config.toml
n_layer = 12
d_model = 256
n_head = 2
n_kv_head = 2
head_dim = 128
d_mlp = 704
vocab_size = 8192
activation = "swiglu"
norm = "rmsnorm"
norm_place = "pre"
norm_eps = 1e-05
positions = "rope"
rope_base = 10000.0
rope_fraction = 1.0
qk_norm = false
attn_scale = 0.0884
bias = "none"
tie_embeddings = false
parallel_block = false
extras = ["capped logits"]
init = "uniform"
init_std_qkv = 0.0245
init_std_o = 0.0245
init_std_up = 0.0245
init_std_down = 0.0
optimizer = "adamw"
lr = 0.0019
beta1 = 0.9
beta2 = 0.95
weight_decay = 0.29
lr_head = 0.00673
grad_clip = 0.5
warmup_steps = 237
schedule = "wsd"
decay_fraction = 0.415
decay_shape = "linear"
final_lr_fraction = 0.0
batch_tokens = 65536
seq_len = 256
doc_mask = true
train_tokens = 270600000
steps = 4130
dataset = "wikipedia_en"
Each number is 500 + 25 x the weight over its row's rms, rounded and kept within 0 to 999. Layers, rows and columns count from 0. Numbers have three digits each. The size before them is the row's rms in percent of the matrix's.

# layer 8 MLP gate, 704x256, rms 0.071, rows 614-650, columns 0-127
095:500520514529490513457519474515501462497530484504467498500472476480540536474508508514509487506528546518461484520495536440516527481469504482492473468477482516501546448517446516440563500521514480476531494510516498554495506487521487524466424515476499514457484496483528481494510472496450508525473514525512466515539524526471473499539483489517483528503535482494510490517530511476523476530490
095:442489506506516529517485526502527463519515462500514472499502509454493541535490519470528475440507505542484471520476492535504508490509508458517484515494497520462487507479511495509504538492494516519505505502483506520494500501477515506474501490492504460493510486513512513537513505529501457471518491501506473484509522480570492487493542508466497480498498484493502520508502534485496491516501
103:488515490532517489491523487477522455550493474473514520522471459502488501539489487531473478496482499508479513503489490461512491536506495499495488506463505479503477486495487492478514473506486474496481506489478470457490518493525516531506499444472533505433500486478511509497460530510505468453465479496507529545485523498532527499504521503489500501531502539466491491475464507496567534488508
103:515510528532475494493575482529516507514496530522442485489501475477496478469458485466519493483518491477515469529481516507464490543493482486524507471492487482499529490539492531495503496501515497457471500540462526510545420503460487513518505506494532498490498454549510467496562494529524472507508515510458480504494514484504473494454539498518520472539530511488518525467530522503506495479485
104:519482515501513503515524519496509488504475502447511491505477503482506469472491552514497512539494518534490482489545508482479543524537467506513499480467510526468461482500503489494468474513513525497479509497535534496506501484486543474522486468482469532520525499538521519492522503489515521474477477505465475482507489514481518487518464539466474471525487528507515512509450502523479493492530
098:472517497532453503515458522527502467450508515507510519472432480447533501485508463514504476541507502504474526489501528502516511454487443515510510482510515469541477475479496450497536492491527501481490486504487467490504462505473453496509478473510494484513458526511498492448523527518499515478532474495481500537482535521437457545497479470514503521510516552477538498477494457496463470490492
101:516537483451496491456543484539481447468496531509493504486513530499525503471501501469447485501536508461492492507509481488554514510497472517478522494513517475502546489583472500477527480539535436526525517461516494471484488496524508524537464494471467511539525524492488494549527491521493484516483470509498543476486476480499502496499534497486511523477495490530509485472490447492474505511501
104:536546492539523498488464473488509491503535472519567487520484482495483520523516502545490522480465521518479504485545489509548506501504454500451524481517490460490538513522500458507463474496506462476480457500506477478502493486537518475539464526516484507484511533538492491508517499480552491505520482517542561520474544478506533509534538468473468553491478571493493523490474485521485547479509
099:488486492463462479520465525450445473571459469467471472471487535508496537493515511490500528500518508454508465522504520496507463525452487514495470484537526516502502459525489476468494479491541501491525498495514470514515492473551483490493477524506510501486464492499488488508501563542501487574466502508474466475500473521483489472517517512524494497479506475554521493507527526466471512505495
096:511506494482488505529456495496490507493535528538478539484464481501491499517490506503469530491523481475492499482485496532464485506480506447517519498527480506512523463517518450471508491522501503513477493508486497485446508505487503518569485508525513516493490473510528534467490551534496541535475534527503523517479531521490469484491511523478508534525491540555535496533472530523504487527481
101:515559453493518504483530486494484504454472463526461558467523496502512477477451494469507486498481477528474505492475524482497488485456486492454444476574487479497478501474472469486524518509542545513500525519523505483483445514488468480510477533529485486522479439472495492499466496515514500545502495537506479456471500506487468522496494495509494501497473510538478498490497507508518559504476
103:493438507505529471518465462458528457501496496495515447528486555498435490488445535529497516493530474466508455497542493514528518488492504456505457490489461541482529487500488525486486528497498521495516484482514482506510520504470539508506476478496520482438457511530497511521497519539462497523515515518480529538507520498506478543507531512489532492502498480475503502492489525521509494487526
082:491493491431476488503490493493514456503486470486524494484518513479491491517501526535516484519515505502493460555458474560515522484501495494463481485505477503516513482469486486485505506497448502555494483500528477455448564524459531516506477499481463467481500517507565487486501492501521493532505492472465477537488465496497501455560524492500510493489494545488505473478499494507496504502479
100:503535492519490537498481483500476492482515518468485502520497520506543500464516512478524517496536500444521504540515517483523501572506457526521462462514515548494504505500510474515486477507471551508474467528499493481467486476461441527533501496493525435476457507516499473501501487499536527495505481494512517506526527429531481521520483519488477489505469556537495487480522469493521481490481
090:494537475474488506501524490485483484510475536473499485472496535483529523522510510483499479502571464544496488495485534450503493489537518546483548462527506481510531467490527490494503549493475489535497448475497504488516458460529484512485485474494534516513517532466528482469514442510490534487494493442509549516439544517451509493460533478543482465499494509491487539491538558516485487460522
103:495504501528481508550494501434554510533483529472532496525549504571492528509482513486469533497488527520491518483496523488456486465471511506483500491510489498431496480487503475528522517534516510527529495483481512526501515526552454506511486465467477517517499499459525513480505515507520497475514519510523541512511516501498506491517518501489507490511497523499472505491549462528471457510493
102:459484499503461510511490518485496470462523497525499501496497505488519486516483515475516497497444521506454506488493455468509504480459506505487498447507479503467519498476490483517502486509513486526499500532501509474562496492531501479463500504534444473486504519462489513485499512504444505463490497512494522540462502512502508505528533473533479480479501547494504469456565466523484503472511
097:494492478516510521476499482481433514453491501549521531502482481498507507508478511454538512486464490515460470500479510478478517500531505558507510489508437465497484440506458492512519535499539520450504468492497494494535509536479497481521513495521475510507465495524508463533473544494443520520456475502450511539505496514505461512492526512485517472504493481493503472527495497514494545520517
098:479514469484500528467515460482533497480483519523489515505525490539517524513449517508525510508513508479507471500444480510506524465531509514477498500556497472494475479494506497532471479459506525505514443488502506514501544494517506496545472468546534493495505494480538561491460509511554494487538520509524497485463501477513543455501524531488480472497525560507523479534517522508515472440442
105:489504513506503525532509469505515487507509521439490472555480504493489484484523449515514498498446482476519495539514521518475518534537470525510488515522487519497494482445517497485496519522481470474466468508494565497494460528484565508564486462495524465515438471499460532512489470503461504466530475520483485499512484507482475512507518474497514454532497504504492534518544522498488493443525
113:465491449535480493492503520483484511520463506491511565468440533465529496516448499538525529455481538518489489498491520488495500502508440495478492463502463485513527505477514471533507492522510502502587474499505480499473454527519515493466501497518506515540458477533494514479551505482493512445475532553498531505494501510513488501543507521467489489474483466494512427476503466469445494506500
097:530520511529509506493485489460520457506503506491542504550483509486462515508488526455479488515506463544497539524520528486468492517529495523546570506494501509524522517492466499466434450503497493524508484490512517521449496514506491528480508557462499486498507482507451503524521525505516486529505516467488538504456506516486446509477544479512483454463506460491512502460512523514539568522529
087:492539552483511509436499536494490492486510484507479483506573489505497479583492522526544489513512507476482489506441480491495469524502459494507499498516498497546532488503503465536544490510484508501503488519471537503496508487519468512522474492495467503518479534514514525488501520542523548506532479430515529538480493496524518510493504488494526476512452495566492498505529493482502483463490
104:553497499490540482476527459453549497479487481486534504481516521495466510519502472544461494479540526487489513451477535525494485471483520483451505505516502492498515563509490542464494519490520551526520509542478503479536518483486481525518516471527495449467501498500522465545495500503508504455557505500484517472528514493518522491484478528495528493512478536529533491479528466475500521462528
104:516513519519551532549508525492525469508497510486492527478489471503502489497467526455487521511501538495525535464503526515458507494483503480477487479491487484493464513503483481457483447513496521550511417538484479487495482480506505469498475479493502478479464492492538492478517508524517487487475559539524513568502463471491478514485519455511493507519503519511541491476499517494482526456500
088:520489515505512500534525487507514539498472494522492508509493498530528521515449521467512533503553484502525480504510455490499461467507492498501487500516507443501551498506511446458481533504521503535478487463494474497508472498494536494496516483485569485495515487515509537466537481523482532444519475520514532521475472473459469476490476529517487453479483515476484486496490516485472479439483
103:508488493509482531483521509471505480441494484578493466531528483490490520487526481509517452462533508469468495495526506528528521516523492512486491476492480476442503516494469513482503507506475494489524491472510450483446485507481533545551486514459499448499471525507491518503508552548508502490508547474486502524510470548503539452469496492514520495486485507475515519513469502526525503472532
104:509477486492495552500510528463562486481489486522522527544501519520457508486468526503482541504457505517481470481485534492494517470502462493466481510511474512492517539456498528497478525512547487516538488496468491478562515455492525519481493460516530501481511505541465479450511541527471523496505499540460514547495527499474483495532464487533545511477499479496505514509488490490498526478511
092:482510486536477454467486503479544522537506494499495523566503499508512516552489465477518544512488548508504496531485533493482468519486504510498520454496507502516494455453490474516507476503494521497469461538480494491502541512518478527508488503506493519470451503527486516502509530534535466528527520491526514519541560479473500516519517471529535487485426435479506515489511541481519506506477
092:524543468499520521500509498535502497515508503507540431501506525514458548481466533498510485499462524534463450499496482529494490488485492500531486518543527459511482502462478454549440527494454510515507505472497487496487495490504492504492494525491564482492442502502502503543483501517525546542474505503489474497449535479512494495527534500526500480512482508495522487489498521528451549471499
108:525522470484538452546519497475503511474520506508499487510481500462506524479485515483514457478518510492479506530508476483527505532486470467541490498504471456487522508508500535519515534445519527518494513540474490519480489457509505494496507438492541488491499510460493509538531506476513480493461543519470463533528467502495485508506466469545505527542483506504503474555468511513476513469530
089:511505507504530534532499459471509470515470509498531514448545499467479497436497460493520564570562494493494495520467516478466509486478483523503533492502476493500512524508512509540457475514508493487542478524483505508515485496502520491499481469499475474494492476499524513502470567506465467511495490507484539536496500502496498528496495523514496507547494492524522509504479469528535500469517
087:494527524435545447498482525502548498507484485497492463540518504476459524493481529534529491489522519465487490508439475538529515450504425567510516504510486494507489488510557488540535514500488568512500495538529466506518529537496466515499466532477488504445488465501512479513498474527503507535520553489494500503532513508483478516510521477453523498520502516523521467487491491511474524484464
095:510491496496493516451507555478520499438490525505488541491511514512491525504516555512482518495515532481500489495489496473492452449531500473514508425499505507506510505494477491502515502513476509478538535543547524492503503488491504463467483488482494478488537485523479524481466490507457531514502490519506511513431487483519487525478459510487516496553495528477504503520458499533537479493461
095:522524507490513490507498516474502517503486511523510474481518485468496493536522487559518502496525489504514490508488502520494514523522493470501491496531506487535478479516505436535494515545509485463508513526497468505464518535511503502499483479484463467510456465528498487469518490514485424496458488473481542500480494457495508513491505522505454483453483533522515491507486469551439506539473
103:505500510455517486504513500476471496480507411561502505479483503522560530479498528500497509512523499514462530433511507494510492542505467493488488475512474467499541513520502489493436536516463531478475477487530502526492502512466514479520476488502533550480488554476530526514491479471454512468498503520488532521542526492522529492557514481456508536504508494516515518519488538505494539471515
104:503565506484514571535481510493497488500475485464500483480518484474499556490472485481502485524446505487490517559477480518495526504483488499482523543483541539487522507546510453498525484539500489506497495464483527489528515483496495489533508504525496519489499512481558497484473468549483487537491516530475524542486489498543491452481480547492469510528502477510501520482580473498491523512519
# layer 8 MLP up, 704x256, rms 0.0674, rows 614-649, columns 0-127
099:511491523463517500479510511494515511506507493482504498543495476490522446526476507488488477483481490541492510497477555481507508504505516473466511481478513529528521511463493527519479509494530501495458506557511472492509537553498534537535547520479467521497446454505484501511454476476507524491498497475515492469511530465495505513502534510475499450490479495465530553490490494455498520480496
097:491512445530519533496518513504500509474472506511527499490459503515555512531515524481489455480491460535468464501510528528479477448490521488471508491540494522474537517520523503475577440500469515497473486499475466535500493507457514486486476485513457506458484535503480469494490506518467517515491503513480480468487492495501515502455533450476520454537542471497506538499479467516502523471513
102:513535502505499534444510483557494516458488476467478487482495520502509518545493473495527503464493486496531528504496492467530488507470495523509520507520493477483554496447491451513537499480448504523522556474462528550487479510469531491506507512506497504515526447498516474478528503504548469459465475512474515484436530495498544491503465496528513508512507485486478475495476481506521500490508
104:452494488548495463493489544470480562451537513502507520417546505515509552492486547512491515481446493547482477485536516548506504491479500535520501458469504470505532523508485453548528505477518515507500495510499515489467504498492494531484519494498503484509461519419578526493508494470497487496485504489516490445507536494443464483484480474505549527498506479493507521492493501484511503459501
096:499463501470532468519444528472500516483542497506556488463524487489529511513486516502482466493529450496452530507509490535507493448532516521507510499514514476497496504486517485534491468466517513472527482527499459481505487550483484471436517482494548473459533475478493480519526477512519471454519511529489534493542490530450494463541510491491478479501481524490470472485495506473518509509475
098:481508490509505515503530504510500517504480507483505490488558463514496455482474536499455474503454486498524527530498520519524493571518510514517510504505496476484506510499465486513484527517517468493534456573517492447516492515533490500487515500539434524523478526442522462459549504475482493526464563510494517514509495524497515486510530476539507463518494468457481505494502535498487500470518
099:510480489490466499498516511462522507544488531487450491511498483527444501518502505488493505505481487503481524519525485474504504492501510516520516497475562492470517534524481503550483495523504445480493476444481464501509517494472508472463550535536547494496488504486508466545491498509493504483518519507547493510508493489486468518519519506471504424481500488505495474465484528466463530514504
106:548526475534518476491483512493469528528458478479530482525506512468497463502432499515515516494510527519509510525543523482515515527517500510482491507493494499525528497506506526503524450509537499489465491488462501514522492523472517521450519471523515546513485474503508511494472454475483528497496450538502505516523506479502533540521501533544520528537486469488493440542567496469496505511507
095:520468465517511482496499531480520514513489530497520490568489468515537504515464502526504490486452502528537548532494484447464506464510517477497499466498468522529496506463486508506501485517532525462530459506495524520493466495526498438538495513489554503534529490499494501493530528488504533500484486465531515511459557481488494586545490491513522488499466525520490507494478489488525485483544
098:512487492476496432512510469498494507515525469487489470584512539510527508468505469478520484511477490552436530497517510452511478510490504519512463554510512469506465556489490467482493531513459440515518468486493519508534487469466495527509505527474504480500525474533500496464555470521409532497493456474519528460526494489515484496480514494522480467468480493508512497474474475513507531519519
096:547485490465484498518525480488482473503459524485521459505520555554512504537531485497502563491514508519526509493498458502522494516522502527485485522511461446524519443486520497529464494496481457489473471519496503499478478482519481474499459448500523513497493529497537526465470506541477479466466553479489548499472471430565477469504494462478503515532463491490466502529486520502535507516483
092:541455512496488505469523512506511503482517523497476473488492492520466512516458482526442508471544491500527537487524502499521469504534509497520480510496520477506511472506520486528548505515518547451475472520469498503519514512487477516473479508521538488539533481525523525500479511515516477548499555519509504463497479479495482464491495512546516554508503575486474516517465501482515525520458
084:470451507473481473521469479516517488485526471510473493478516484522487476500496502496538495495517529488523491476496490537532488473484521454502484506490491498473509489477468525440500490475528481520452507526469469457463534539461528494461488477492515464518498494507496485519531492481527508504493511476470498511479474510463549462514533442489510459450502507480471470513492482510491509495514
102:495492478518466534481514497518509551506475492459502536517515499489480528503493491528509540447516474536477516536514486526506504503496488457446509515530514555484501472503507510507506464510447499482513479518516485481471545513491565507498485512498519540468450560516490494480490520512509485521472543509492516516491492537494459536520498519510476525473478483471530467525536527471490503484525
094:492535512493480528504528524496496528455484479485501460518512463509486467467490511537480489505546438490468480513484478514503471568506509503533517500502528493526539502479509504497486504505535508453497501453493517526469500503482491445499500510502496488478489536463497496463527494513452496502454524499458505546466484481498515448518493490508479457514542533526511515503534495558484511506489
101:504485477485520495488494507517443437466508488453528485489511549524522534507500474502528462497526517508499518539495487516497472539526500519542430519506480523535484513540498527530500496513459456499538514459482486510505511531556477501529531493534471491482510526508495487502540513471470495476485492525497488492473526518496515517513532487435513497521528522476496519507449518525479459544483
105:478465529509460469522504493505532493543493523523506487533510516481449512480471469523493548537464524493480507524508475499496521493483524480507530531546492497493527509516501508500482509471515522498470491528520481479478528489525517494506504459497485489520487487505541517529508507495493515457489551494525514515525488476541556486523522496526501481498498486493525474496467524516468465473513
098:484510510499414511505494527496536528475551509527502498453461467504534498526503549521513456497538538437524497523498458491518479507491449482500484531498530474534531511501495508517531520511508455503501501494508501498533521510527461538473523459505495495506507485522480497501471564532521521473552498546470532522516539498458453491511486500525514501493501499524493534524503516525505513497511
100:491504536540499525547489462477491496466470531506525513509433546500438467491517497437510530475478485525501495506516479476510486491566499486471496560518511491475480465490539491502461498507515494507498506456508516488545511513500488484479471495478527480527498524490428490508497501484498464510491467436491482479488511476521469481485533528551514490526525512506486470553515508509504504518518
105:508477526469542506473518432523534499485533510487492464515477467478466463478517466524501540478486478499516414526483433543466533510534519552515468502508535493462522501492493486511496522498483537514498501486525547499460500514485515522525480549498527475542507519524441478493492513532486521518535496508506443537430499463535461524523513537501484475494526495520521475475491495452501487484512
104:485467497496487475489509467532472516478486490543513488500468459520476495470436533487513481507508529519571513505470503514557511520494511502527524480519456548492519491538480498524497470490465547522492511477493494497508545524519520524499476522520430491512494512496484459528517476488532463506500509468493508504496501499484500503493490538496515472532532496467476475519542492484491506493451
100:546521514508479501481512475506464496483469533507508496507461505493507499513499484471516503508466519502537480479505484493480497479494475463496511507472514491489486492516486474492507551550504498484486476511494500532500485575549465471434507502497469491503471508528436523496556496497522484487483512479539508450513444548506502524475438449506521490522503515499488448496509486485464514530498
096:498534478496509489466499509557457477502488525502474472467474492504509500509487483552506508531500524486490456500467522542516549489491492555515462546518498486527506495507505483525502554473509485502498458499516485498517490487468503537534509543501528506505485512466510490498500471603503529486457531469506531485502491522489484516490458518540509501482533560495491485556507472515464474517512
101:503492463529534495561471513509474465523525461517504465510422482527508554495470516544520504491483540512492487482470484477540489539506526524550544537491502486528492500499545518534502479506488478484527521503522516504511510534507518485496485479503506506469487496452457513508505471533472475474487510490468514480507523510489476487467511521465519508463505473481467484508496481479498541514501
103:509494471513458515504491490473531515479538508514511517499500538506534493493482479564519496492477479454523489524543515445524525495482482474492477514464540486485521472513517498464530543506477504439514494489511515558512498502526468507530488516475535557505526448484527524539510448457474515517517488482494517503464576499488506522484486490464508505455521482498477530494508515494520494531495
095:490479473445483508529529505452427539533519433460518490471510508498517523498509459533474496511550483447495485511481499515477449532493499516539503529484529476510514522514493503476507540481515500517450507489504496504486482503466522495467518519497473506461507457501508533503509510493501550502527503470541550491484466487499516507510505516537480476478528525469470505465533535504494544507492
098:496477526522498510502544507489511527499456450507534516484511507485484523467520490486499508484543499520531516512525525473474465479523495517485469500474502493494490519493482506490522499510473456496500512503494510472521474459545432511488491470456491498493526505562467562460505525508559524525472551504521487507521480479507537477494510477484529497537487501482513481523561534489523509517514
101:507517499486492505499553449487492488486502499490504511477511516516539484530518525474513500525508515480515522509491526508525538461475442519501519497480495506452493434492465471523485479542496478476496533489497491489441474482507517515502523494479513472460500481537518519450482463507526503458498486491495514507518525464519490514499516525503510539444507532454487502463493485534455498549483
095:479462475486522517525510501482523483503487495524493494447498467519524505528496496447502519517570541450503534507492474465509465532505511516499505509492537481487509515437494501480533469496507553501488505498486500524522478430509476520501552519467536515501504523491537476481495519479472483471453495518485508532479489479477467541501495508543516465494521521540528487496470461505497469526495
094:532510530499473505476554522516501499471527511469500524516486502501503519515526525507532517500489440486506508554501490458524501495512497484538510476472526489492558546510476506515489531497490487525491504472507493575505485505538494523454496560497500479495513493478523514522479506480535467515486505481538542481528518475466525469496484530511479488493499472495512486492505526481511507518529
111:513508505502499499526470505519473525491466549497492469466490531499489476542492547489506474473549487490504447511527514497520505470499443468474537455527437513468480539493487550510542502496519470503524529484464492492502468497453524499473506512488460479489459505477459476493491510550473505528500506499485540499531496480473517526528482471535490483510535508489506537500534501509513486516527
094:455474529497471527512530492485473490538501530523521510452503479495531444459511438492514538514527481481521509523485501498502471526517523531526547484492509498502487519502528544529519520493520491519475521518493484533519499501483462484456508487504460506534514475511532488475453518470492480486472486494554515489493510483495529548513465471488499531513534453489442504484504521489493484502504
088:509508521564493507497494530485490495510483499537475476468471459525509482507515476516492535521509474498501483514550501466480530514470497483457512513514495483520505509509491481506473459496474477526466476491490470512481504435472496519563503515527489481533478515485469500511508530481501486525480480494512459484491462492449517458545503525558458493493498525520520512498559531499478495469499
100:462470494472537515482526506444483485467481457529524498443477464507501542466518489509534497503546507492496432498486510464503474524504500494528523503487549517465553486483494491502461531491500526545473519497505507483469513528467501486494444525459554509509469514474542497519504494494539487493513558482494518498468513535530503510489526516537483439486515475466504501567477535508530517485492
098:484501517450555515481455498497458542517497551424519498507537486509509550486482503515493455530503480521478540513519470500489510487500483483525510500513469501483498493521497518456457515523498499515500481523488473474513476520468555531482536529459430460474481472519497498495504473507510492526503550488452517537506507498518521526570461482472494544527548467469553506488509483522487494551530
090:477513486490430512466468434483466520514507498535513495494485494486560492531503531474490514473473468498517482459477541477460509539502480469489500474479436511532508497490559470499525499491492544463487513479472501498525482526492524514489486465516516511502446537490494532506488487482480496467474491450503483476510470465513428529450496527477442516507473464483488499501508495461510537451525
# layer 8 MLP down (transposed), 704x256, rms 0.0655, rows 614-649, columns 0-127
099:514484472511460505528449524463485510467500514545423520524494479514559474498460476471498465490484502488502479492468489477493517508506502513472497473490497565498535537531504523459436480534536507537516529499457493516477531529454478510499504484453499550502460497463467478541500484490482460461494469486531500483490507528501503470508511491464511509508510501518487505502532498525476515526515
099:484503469547564495458502502413512501462536499482486513469535501512491497504482491526498484475475518505492488443483505496544499493504492503505509516513542496530480473505532495526459533504518478454469481511504455514525481502522498547510513482482459512489460506480492519476509466513468494485485488528528491479538455515501510457443528480460476484460526515480518472558523463511486479529551
104:496450456477527523503499511487460494459500552466497504490484505522477495503526490481516517504533504504466526514503509491527530530520478508521515546503505524436466485515533552509530525505525515509466471481499453472529517530523496498452540510485444517508496480482458502501497458519506510493506504501496477503519502506506491517513482512528503485469504494523499504518533472550518474498502
106:482489521518569498488516535521474493478508506496511505490501476480497504490531504501453536487464531514497546441532503496557498461449500489485478517534478504528562505478513473463525544535504509521512498479500443505465478475473492519481490488470467531534474493468510466523520527519495497534489462532488509491486515487540510515558503436463501491493490472509538439466534476493502497455471
099:506499478468534523490480488494515481472514517522546505500483520487510488467506501467483514501476453497495507513464526513498488456461498478516506504506495512501511507497514495503485486450492511549537531454500501545489487507490543500510493505509516485462504469470471468513479457514522504541513490482492479479455497467498445509518509451531489509483481516465543501493477454537489530546499
101:514474499526483483499472496519486504507504543464507489471493502463470483490514499482481487508512501532496521494519516497471486492509530482450503540488533517467510529500535562454485545474488507487505489520498518465527511540471496516489516514491533522465542459486490532519477496467468516482468499504511491481524527413510494501513501513466495477518483516506496470472480523468518497495440
101:495476537510462494536503500488533477505464475450478494517503507477490468478506546477496484497498556495503524489529483503486511499488485440456512516531492499495508539503496515513495514458453502459494512481540514492458509497543450510514477491509494528506463500532547506457495477522481494489476496535479518526483471441513491477511463496490528512482472520503483491530488517497517458502470
106:509474475500511546530484510500500502502517501470473533478499513482510541504508477474539531529506498499525515480441511480504513476509527496481453509518476491473472488510544496484492487496497539529535514512489520488524499488474511543484553485521504487505521483510509516493510497522498490517526476500481429469486505563510479487492509527478527517497505501493546539460496522501506469505465
098:479491494474501466512517479485502470548474488535495495517472519515497501500501501491470529523519522503486518512540551533490468499457498495516491501464489537493551515495503488437479487493501509513481486473474501543510474545502513480524485484493552468507507477447494477526524521494501410514489529519451541515501525534466517509478543447498465503515475473513532503502508483490514479503486
096:498497491515513503522453492499540495509520543498494511513511480498487502496472537498531522540501476522481475499567516503531484486463514450515477495487503480476480510518527472530506483491530493484503504513552497513534502475484532482501484449518551470512471512514505497524517511536469496486525544500458487497505490547465505508535599488508502514483479482500460502513487533512497536504515
101:516454503479517527522536480467470511454475536510507450487494521495553483514432485448482490486484519512511486493483515541500498490526439482512533515443506498528482515469528506511462519548534467519511487492513491522508435541530497508468463483498504463480459459480482509506451540505497490501507505505487516491466483464465457479493507473487527514505479490499468481489492478480497503429495
095:467518486518478509495515486493520517508488468529504520486541499508533478515514556500529493502462475539488527513524447452528506426480492530513515529471492503479506479503492480539468497520522460524515531515485519503482458487530539511519508465531515497503511480499497494494531525539486491513496474513448477548502514498514464436453522491528503483568524543501534524488492487521524561501458
090:524499494516528526499524494520505507541521493485526506542516495478496526549506484488469522492485505468529573488515501494501489530457503471527503514533505482471466510545493541498500468441515464503474537498445543547496495532525456488491510528471488510536521485484482486536483527468478503496471510515517506517533516494479489485499514485531479501480503440534498514516509508501538515527493
103:466486488499493534493506509536476534531507535507477530482507486509438472522544521490507495483528463500496523503503452458522526495509473527509477491495520480482502498490532525508519466514477477470498479459500488487501508488485535528520510457508534493540493484493499481526517540537542462545529538505533482526503509516505460523511513545476516482522494510485513504511510498497518502471497
090:516462543542496479515540554504487533515561486563513458459540484477517487542558508494494488505480508502480552476514517507493481501489538435510481483486485543497476501534499480496468480501528541493520514498530533511511471527472525503508482480489470478522501511482489479500538536488483500504521507484498489528495555504455504510493504471474496490543469461481540510481523484479511513530507
103:545490502512527528495522486497473469492516509481503485454519556530488504468503497541503459515489523497494505536517496476511536507492499481510460497516489501479483480549546511453512516519520476463460519552511506466480541489523526504503476490518481510476507492491477478472464524480517512504537526537487535454491453494529589494491500513479481519513547553530529502482496501454463473473514
104:491456500492492514490514492506503524513494525507492528476473511473515465488536485492519461505473560495540497564481496517528489515490530519503509501491544514487452477484472498509472489484488502507533499518498444568520498495485515458524498493487509508505490444524466476528550521497504516505505540484536518491547510491509507519507472524471500482560501497528453458517473530526516480510489
099:507453462500477469510492526488491437475548504570497481533459514511478495501489483512522491493511519526570505479490460524520511486471493503506503549530474496522496534524497507517460476517536510497509480502503465506494471481530501518488496507523519528482532490481490554499503485529455518563484481503479518466485557545477482504476530509527530522495541507500495520517515512456489551510501
096:502454532477481525541470510509538508464501505496524510531480558528489498478516480474467480471535486496553489486513514537539470486486500529499476483523514505521497519527501456486460472524486484498503492472475475517530514524493453535527512506505539518530519497496523498527453521496497471490495468517572446507507549507500515492442486488482533498504493518473519476528475475504505519488462
106:493462529467525508519521526509462504487495506532488498548528497502533494491511460530536480507499502487499538520528463488503514542521486504494517500507520502559484512469497481537513529491543464522506472498482522508474477483486478484521485429523432483537435527496499507518531512495485522473500512502522454533499484507502521470456505505518507492511435511480527489498545536484435458473500
109:531564501476474502476466464511496476518516515499486519490526492460508494479478459482505486509523461478507483527455450466506515488467514526522523521552489490491469481489475463528523489512538536492460538492503494558490498472505508492501533532453526490532495439469518508504491519507538466534505479485497504509468490527519533509518495476491484500473501488510492533469467511488486493487449
103:463492517469509506459477457515512508468492505499488435491519484455531510490498521495504500558513547499491495504431517488501508494490485492495534506482526474500511551499552482481478488483477518484501503520555523498477514524508480470497508465488489517532500504519584498476524510512483514503467452468490492510492491557533516488550518463498477487555547504486513511507500494515484520497523
089:500490443503467497556518482485483490516527507509532494476493533512470501484560495462461456455511477509466515514504529521540503490476551445506490526454470499477476547468500523463480474459537464501507507509475549490499481483492501481521475522495514525499499464481484529532484528494483457506494537497535493535521522499506532472478494473524476527518492460514493490491446529525483515535545
102:469509475512509512472458519510490500506466535425522521529515477505529519487489506530517508480511492477498481495509480490554510459441451487534500500484498473542505492531504528492449499490481477481496498523448470483459445538496493464521470488484568495526469448514524531473491474532512469512501528508474496512454516502489470489505519519491510519495488511480498499497495431493513492500518
104:473512500500529496467474499464485474498509504492532525474506482491474535424517491485482563483489477498481492485491459494496494504494509497529511490467454490485476501470505506476486509532515494509517530488523499478481465511574506538518492505547506485494497532480446490482500506475529474517464515518485466484504503526501505532520487466502513471493491495508490510502467499449486546490514
092:546479484561514482509459482513462503531544522509505536485488521493479501494549515492446491449501527484501537470511504492479490492470518530481517473501477523445494502432474542562508525475548514494547504461471528517531466500506489459520489511493497465483499465514472511518487510490525526481523496510504465489474509486497502511495496446488535517481499514511468499550464520478497488562535
101:526529475525460547485501504539496520478465510481531505481472532480502494500507487506485529553477488445510482499475478520448480481568509492510428528533488456552490496504477455515484522448478487490548515491470491509499504492464509521495516487532508470525481494501515482514499504498431513507548494514450519504490530501482490418491526477484515506506504474461519534514507522522520512519469
100:492542553540488492478459511481499465484490533491483481508514476514528503507538500496539465477499498509514524480489496495476503490538466510511510530471502487476549524481525491549537510518445537523514499475490500463536468539506484528544513501499523490518571519451498498508464557469446513538472506522485511476517518507545492501505475497455510513514539528523527505528484480540524516463487
094:492485510465497507485506516529476486493456493520455529520497517441475516502485513496521492515477548513485475490450488489461518527537491481523522521488438510488526519463529499506486510423504520505510501512528500552522509502506427503500461573489495444531518538498482471483477551485520500513492481515495485471512485513495484550534458473501527459489530503466515490469522501485469507475450
093:485484507542492492501519510490488492526498484498476520544512487484495461488559491487498488472491490489535487482505476505528449493478504499508515495525476504471475502481498522488470509472501506520500517498497536486489497513511546463483510497477478531495470484528501478505461528506472495494482485472505477505503503527504499476502468498503499512498484524519491503528494541501528483543489
114:503489483515460445515475504461504526499456522525523485538508504465494470449484528508465457474472497504481520540514506492492482493497505485510526491499470499459532505559523554487515558492473514504506495519494512502512501472478541453478522476501506480472516503470497490490489531503474507539458520483492516520542469493482487545507474489507468495465524550509521486528515497503501458465512
087:473458524470484503465490532498476525511514524496496514512508500508515482497519497515536501484491493477538483503482505495511471529510513540510511495490530509499490495511525499508510545486508494519473496508531492502516513485466491474466515528515492546516504505528526475470491476508503520482521497507550508477490500496514534528514435475496478530488514489473455492487511496485474475518468
085:543497507435564440513527503519513489466506487474508504524495467493518501503487533510519468509503496468485497484498497533520504524518499549540546492500453504509481509494532476506518512506489487506539475504506428524497488508507537495435500506513487530500496484503528507475512483531523538506499507528497515503477519497516482536470517478462541498501486560505473476459503494540468460494472
100:514462486475481468544504496476493530493497512497506512482504501504503473486480475503460478511502506486464482517535484449507502502488494552498579506448522528462565486528526483479544536472554488502499454533555510482511526481476499499497464521472504501523490444507471512503518427544547523482493534520501483483482498534505501483543528511547480530509532523465462538532504504494466477517499
099:481455493440552443479502460483485470485487503514505500494478492514496482499466493488482531515532513491499485466462525532496501499520513528485482502510509511517526478505541526505485488478540499490565532467503489518432520528540513484499532541489475538504499499494471481475510528487562464477515476486494501507491484534513457533531498495537510470486478512509502521473503495483488514465507
093:513530460502507527511491500534502517488524506543525515495536524499479506488486491513449505507503468513546505526530473473509492486494528510515432500507533519509521483465501512515522501540530531527497475500510505512539487509512505482508532575511470463507489470513509490487480448484513485527568461497514493491476497504478538508511546527530519471547472477490486535530539496500488512493472